From a checkpoint of a small transformer trained on Wikipedia.
Training: 421M tokens, 3212 steps.
Each number is 128 + 24 x the weight over the matrix's rms, rounded and kept within 0 to 255. Layers, rows and columns count from 0. Numbers have three digits each.

# layer 12 MLP up, 1280x320, rms 0.0816, rows 270-310, columns 240-319
162149117117089121137114124121109138099121110064134145117140159103103131160113162097132138150126139105141145107075113138114147077118131111147114122110166140113134199121121143159165130132121107118110140119087148156130144122136141112106107087
132153121215125115111150122151140130139137126100154131144101139110126146127104103173134144169141126124152088157125144095140130146106122105083153102109125118128160134137141145106133089121075130110118110140148124143131141126154143134118123127
112175124149173137142118119108135163132140092119152123124136126108133142145098090125127150138144114150087099135106115130153112099115095144160127132065172153145163137092122150121123124071131136198089161126149118125147140077138133129118145112
116132128140090138115161118132115127107176073102170132125126132129133149124168135141097122113120157140160124114106134101133090112155132151083120125150117152135132120100141097111160121106089102201118148124158167133102151163100136159135136083
078101146120136158154128137134099140084138118093126107112166120089123115125135105116116086110132130153119119128087129094143132139171108110084087126086152157149155111131121076115150107127156123090101128139150100149142133095114153150159143147
103107121113147105134115155094108121127096138065125118089131152139091129157156118122149107129160112166141144074127134149137139147116143103112098099154118097157124164111115101111098133124142125141133124152123136124146122064088136119164123107
126088185133130161105148157116138125093098127131132149134136146139127186116202121117123150167188144138118103144135157148144139114154116115134104126164112130139149142110117140149123179124131127108137108133133116134155133142122154126143168114
112111097152135120119127126141169140129109147130116097111139124113110109148098131110111117136132116101139147092110112111184096137112123159125126169149115139128088124127095167168107139113109116121126131090124158155088106120120172121161086117
132110152111129114159157145118153093131150151152123131131130110153100099142124128119130111086137123167117174129107147053138138138146137193104129091098148112127133122098178120113127119118158109158148131109126150145107132097153135148107167161
122111108141164104147123129137157121125098083127126070115150112093097156145096123132134147139134145110089124103096172124137113137151107121130110140114120155101153129118182117110098125114128121145113102099139129135153112159142152125119105132
127129137112095129119105092125077131113144171101101128067107140163117131079116124102127095113083150097132071135137102096107109150137144110152139153097088148146106090124118166168108127135131145146139121138140141137147156121115116124126129125
137151146163106122106130119085130105123167121121165083164120148167129138119090113133086141111124104135137127197139127123106151097113132168134114083127139125141160141130127093135104124141109088126089114122139140167121167117164149187141146110
095115150161138113144110138127130107118128113142143140114177138130153120152162147148132098130136133104108122138134131128147142166089150095095133123110117091134115156139127110159106124080142089152068080124136159152104148112104141144121142146
135134127188132121152132134117134108127135097126114129148136108182126145183121158149137158112137132149160122101130119118132123107131138132130086095173132125131139148132114186104124107125132165110155135138137133098107117110091117107122152126
148164150178134111143134086111119156138097082056124132157141131143084155133169105143123206142130129108111144085112133149120107098105118138131125123139183112134114063191152139129120157154113114142116111052142148183124064149140156101126143126
112110107134145162140121148168151139144148122135128183137087168136119168114132138128134157126117130112146134112141157115136154113121118117125134092136142157091147089120118143122145166147133111110142164131128109112123133106150108139117094127
105097138130114140124129127136126109122092103128136164149131118119121134078123094112139102134105112113103122104155132118136116133134122125128123096140133122135087117130122148106129122121111131164143138132067119093107156096123133104135090160
162145130136133120122119123136134124160142185145124149139129103105170100186108111150108140108093179121154078113157098115147123147107155137147131112140082132131125136138117120142119176127112139151140198060136126166134085127107092122122097174
171138152120148089170163111127178144149150136132105149143121124148104124166144118136085137104137101155123152115074201152150116130132148111104115124156049092134109149150169096149133092166145104138104130104135143088108149144148124105151134177
154115099199156158105111117118139111139114116137141122160138106154128138100124131143132114092159190144124133129084160118129095127120066125110127094133135176121140091126129123102130147139119138166138093144129120129137141094117147116183115109
176126107114101108157103107148103117129150088088136167154120148154145119130129123105122079160138174121125151137110169106130099083115093140152118117185142170109135116105125095094149120142149153136109147143103131163123134127140100135124172130
135129138091109143152088119109112171166148131132137113101112118147127147132121143146116177162141122108100151135141125134105095160105091138171122162170143186116183129160126149109101119150140130107108154107100100148138076138110142114145084110
101134112144086131112160112165127099106108147135111147129132148143147143130156108145165133149137133134109103131127139134146148117153160182171128117117124124138150121127121094056132143132142162084118142155136146124162154132141131108107150100
161126164142154218129139106152099087127130143139139160132140108110109134108110131157138159143110171132128151114130145160100151138113127107149097136159072115109137145109081131146131102090179096127156122107154135107095131170112141101162116135
123095144150133110124156143107128113095108116174158127128142137116115117078089136137124115123126120151105173125116138139132157109116098124115091124129128103138124167140093157126157125156130155209115115132141097137168106115197158154142159107
114118133142137134131130195123101137174143195115149111088153133104153094153181138118108092114144094098147154138113187106085095137146099109133140133148113141129128138128093198106153073112102162108118128125101148100123151134076147109145160171
141149153147150119137112113127145125112151134086112182161107126134133133124125126082107110151138158133109145148122149133139144145106162144130112159137150204093084125124168096128130135144152134113117126086133118170130122160119112140144108159
124129139105134138081112116104153114081146165128134105125124138126122150112127097126110112147161077165107149081099123132106128138140171080098157127057126131127086123122169149116167187120141110118147137131096120126156105161156127114139108140
154101086137117125071106123099148167153109170150104143123108115105113088133147128121128093149142122159126109110167129161145109139115150110152144124127111133161131130123089120095105128092157110166135098097155139132148131129102144171106181139
095106124134152110115174132144149165147134118143154190126096137109079161121092104136121141148143094123115179132134122131131118151149090112144103183146173180126105135102087142134130106139164181157115196127145140124111147126103116129121078101
116113133136124127111134173147144131097090102162148161147129140174146155135154122128127130124119158115124154104159168116090091137151130115131116157123130114129127112137115121119115101186129160169133136141149117118142157114097131120144114143
127144136171087144085133139141104133127099096157145115117177133144115127114092131130145087095109132155129163093154161128152116137124135142096147121070149133131127110155122106127142182082124067121091136157145128154155130074145113120161097152
125115146148114129131131146181111120099130123142132141151132126133141114159092169120135145100150121130150072118103176124123115147107129101130115118130108138097131144165151129136157111127152111112113117144140159158159121105129124146128141137
080109122139161120138131136148102098108107141113188139113120100137152122144163156092137165137071136136136119061116129114110128158115118147120110141149151113181075110148113150079169148120125145124096108142101131126154160101153081106139109136
150129123098118112168165095141136152155112161133102073143189142147146123069123141115124132128129137130151098126122098090178141110097149146145147146132148161134118111125120151114123124093121121124118186122150163138132130127101129146135089110
091138192116131143130095134125121114177121107120121103143136112120121122148152136136133148140156120152155154117135140083131108141119172155168083137131135155145088142123135170116123121124098128116145092085136118118127116121121127105172125105
131139132109104097077095108149145143151126130133127142136141121102142163121117121081132135147129133162099138119123142126156109113151153109143091103153146128105119144130149156107098152117107113132122110131121109113140118151137129141133109132
126142154106144117129148124147135106145130135100107127154121113117132117095102146121148101158137127102139106125118149130124119116120114111109122109125164151122114084116111132116107133124122162147131160126119118138136114150134110123156128154
134154129177118142137162123074094099108135134096150128103148121105148118151122136126128114155123120149103122151128149087114155159129098116101096108151132161148166144141137112155130107152122093127105126092121105112123129140082136150133133114
124126105090148105136122123145133118128126094113143115119106113145139150125107117129162116142116134141098128122121127140147171107104126104165147127118085129124103124149159101125112184135130149119138130099150126133096113103127116121101139110
115075118131099170148140158159139098165180114124079139111119163174095082107146095131137161134154192140177156102107138144124113116112143091127127147171117118116136120139135107119164094153108127114109092140102101166115089139106119153141142097
# layer 12 MLP down (transposed), 1280x320, rms 0.0308, rows 270-309, columns 240-319
112099057111102141082145071073098142133131154102136126132099136116125123140121145130192099156095160135157118116110130118139134105103130106148112194096138130116152131105144120093142158123138086162115139120123122135138139146105116125136090124
113165148123129126145151116113120125086133147167130166132126125101126111119141130134102106130129154135143122101150094121135155128113103120109123135134098130133105152137155151125115118119151129118130156138122132142150140142107124123125133133
126150164114109189109095145139135203146139119106164106081120151102141110081110112116108169114140109154139159106143148135122143172135117135109102149106108166128132172182157163123120107119111104062144129101104137131135113118132104168098144135
172134140153151139109130168158110105105084083120100122122138150137126133153151158127136122113119118102124091167053136163118147132142130098096097149121139110116126138143084111130095137122152109144134108124180086125133117110126183132107113068
126091148140128055102141103137150129141124119130097109113128112105129117116108139120128169122155152128135131128134100121121136125111149163134118138131117100090155139121123136108095126136150150154155151106120170109164113115140112167107136121
114146111148137093093120131110121112119132157123143120105126150133109119093114122132116127183095115106137118154122119125114133129151129129146150125100120124119113115120119104114116134163105137121147153123126134149134136158113138126099125123
128132117147102122158110122128125106136115127128100143132143116138120086098135178132110158139122169153136089166118135129139126095093103153129126104123131115110121107105119147118077128105129135168127142104156106117137146120114104152133115136
088113146123117117170112143112128119093141146157097129120089129127104129127138157098181182147102084111143136127126147109134148130135135137111132107165115101158176149132158104112115127158113115121158101162134098150109095171137113126110090103
152135109166156127121097145112103141093123116120142141160126107154131178134082122136097159142095148122116176131096076120090092107114131110142108185126147127088153114129134127162161137135125140103123140100075121112124105114104091127113125138
130174118100137098121121134150128077135095129153133072174118097114135088121136127097114086143096132137077086129098109127122150107148112117137112130132143175109126127159120169149163084173101126097143154125144123142102120093103156140123098137
134113185143123122193080080114093153123147166117138134123158150102108108151134126133149135137112132142093109179131144071106152153125169116169142141152138135136108102131150182146149134118098145152083131150105130182165134164135109129149168156
085162111114136129154094095115121133121152084123154076161150145143141135137109116127108082087135112125122121168154127107107137115174090142113114113149117128144157122104144138126119130131124133169094131160115150152143126166136107157119105122
154187135166161163084119118149118136114131139105099110132113128131117146109130120123124138152154155145164116101117091131114135121133105100168136150150132157138147110099131153146127145132133150125170172133146122135135101142132168130140100132
166105111131177141138140107148110132104147142128134151141119126113130117137105109128111145086150147167092119150153144147114115133131090138130112086147174122140120104122155135142108160138108121142163120117139116167165143128138127130079100147
119153143140140108133154094128148147154148119120103088094096144131089134120131088099129086107124138198111136130152187169139084116116161111106159148138194159119141138137126162171125135176103125103134117173141108139166117121131117091163163147
125108164114097153121156109100143085104087144104104088113112134144096128140157119111113093131139123139146136110118147125127115137137124128128131103166133115113122157148137139137147151173134119077124127144077142125129122172106130121143159135
104122129159151164114129147114125139159122120093134130112093120111097138138111134147148135132146131094128162146112133110157157105101131131102127175111133155146136144128127094102114129129121136105136110121126112145151095112096119161165131112
136090097122103120119102111102120135150064195099177103114121128077175132161085115139119159114097123059138110152084134149129140094112119123138083120118135093097124124146125128145157124098148110136127138153185141090146122114173109170092163205
167064116118205179110127160086077114173133145099088112128106131067130148094137149135124124085102138154146127106138126121129142160144150068092108099126100120182160152132106142086130091130123126096118071141147168145103064136128112136108126125
167132105117095131114148164121130178133093125141124098143130133166120122114142103090137128110138116131115117162082138151135134132106107172135157133157110098141134143157131120116123132109101109134130102132151107144132134144159154109080130122
159097132091157078165132142134121144097124110123134098148111153114154127102127128144151116089104143111163139136145147110106104161136129138145124110129143124116149128128114110100135118124147161117140109152126094142132136116106121138127103101
097122130135122122128158155134086115111085111104112130119101115094183116174139153148177144130144177087123158120111160103104141152134132139092074174148152123133125086165132149167137126144087134132096094137153088125103144105110134124145135133
189128144102146102142134147128093120143178154139128127126180107120147064157089151139149149131155118094118135101117113112157072121134157152144118109151179119102110146129152126167093160116114120117100135086145078119176101133115116142101115130
092195121117139106097113171137148165142120111138118135122115136116097110139172070135156113130121156141158158121125137084083110132156144093151116163147149189100106140122146161138132137159203075072106123142132117111133153113198112171135147094
133123098147100133147149091126149124145120120114116086095130130107138148162141108146140102148118143131127127120109132093143162118118105171135115173144123136149146091105128104155103136158073091111101115098154131098148090185116122102073136095
130150129129154157137143096136164141107148078134156150159162110117150117142136115117073144101127160165148158113110149167101145151119104123154162140144162103108150126144098144198159162150105126150156136149098206118079095081156127142159111128
128105128149111112127142138132143170141123131117164132108098167127147146121152125085110107127144106132114094130152119066154114106153094126128137118162113099130083148125112117144131122090151150162131180104129096123114121133120137141114145122
117124118071124140144157117114110128123141124118089116105150149145106132123132156100137140153163119140140155160121132112134096138107105119138147116175144158095113074161122121146138146141117118112105114103133132122129162130108166147101129112
162120112112114135145161141113115131124115085106160135108113136141140129133147119100150081132129139155135139107113170085141160174148146151155116119129095148104102156150119173141104117118129106135135149124118089130093114148161124125149120123
167111160128148105109165106105131109158165116098115107159105107100124172173131107110135134159133097128173089134148108168133145113151104126111124120185134165139073051111157141128131118099111129124125093124135127154100116110132106161128131127
121138144109126108097134124131144173109113147171141134117137107109145115096130115088111091114120122144173141110149125162140115148125121119150153107155123119114146106137181124125134151096125084134126152168143135117131101095172142104119141076
116142118134130110154132103145179064179121092096110153075119114148108141116113143127122095078139126173104139124146158091140128148127140119119150143121086093145166134119128112109171178146107134154090127135123120141118144158165102178136136181
132137107133143114106150126078104123118128111137122111168132168180099164146119121122099123128137112112137096152144172142163154160118135120108166118147094080164151127126128135094122124101145122107140109087114113142119114120143127135124146128
101191113154129131159083109161178156166119150113144149141157095084121145201171127127160137123097087158132100089155143077108120120133137098151108134114086152074155130142119128130121145134137120149159105160102126139152133106154162101065105111
125147156137140124103126168168135130137131108118102138168132141150129118096091121131133111165123119156127124142136128127127125138107123106136124123142149136121110131130162152112119109132119138105159138099127140132137132113160128144094105127
124143099124135124147139125126162165101052132128175142120110116142159104110124157083135089141039102145107088061138164134100107119103110135086150141106104120099148142142124082139118117160140114116155128150136108119129161119125094091081098117
135145167138176177117126125128089137146111142123137133146121096156111110113149136164140131110135168121124101109088109095153123194121104113092128116187139108138134128129148130138151138127138162093156142176163111152077098135152127114161125111
128113120130118155133115126109153125131110102120132138129138125136121112144128111126109156116126117130119144108112128125164160163120104130142123124132111154123143157142134141145159127081149119129098113152113146099120142123126139112127155116
114152145162125130156081124106173127103140121119134118176147142140145126142135112162109112129120149140181134147156089100100115089160163119144129083155168116148160067161128069156116140095115132136093097150158126135097140131130101135152155146
118130154102128138087093125125125157133143156162102147121144119114138104157168174127121117153109151118168110096113147111113103113137172111115137097133128083083118113135150104098106130112152072170126120143148108132156117139122145102120144105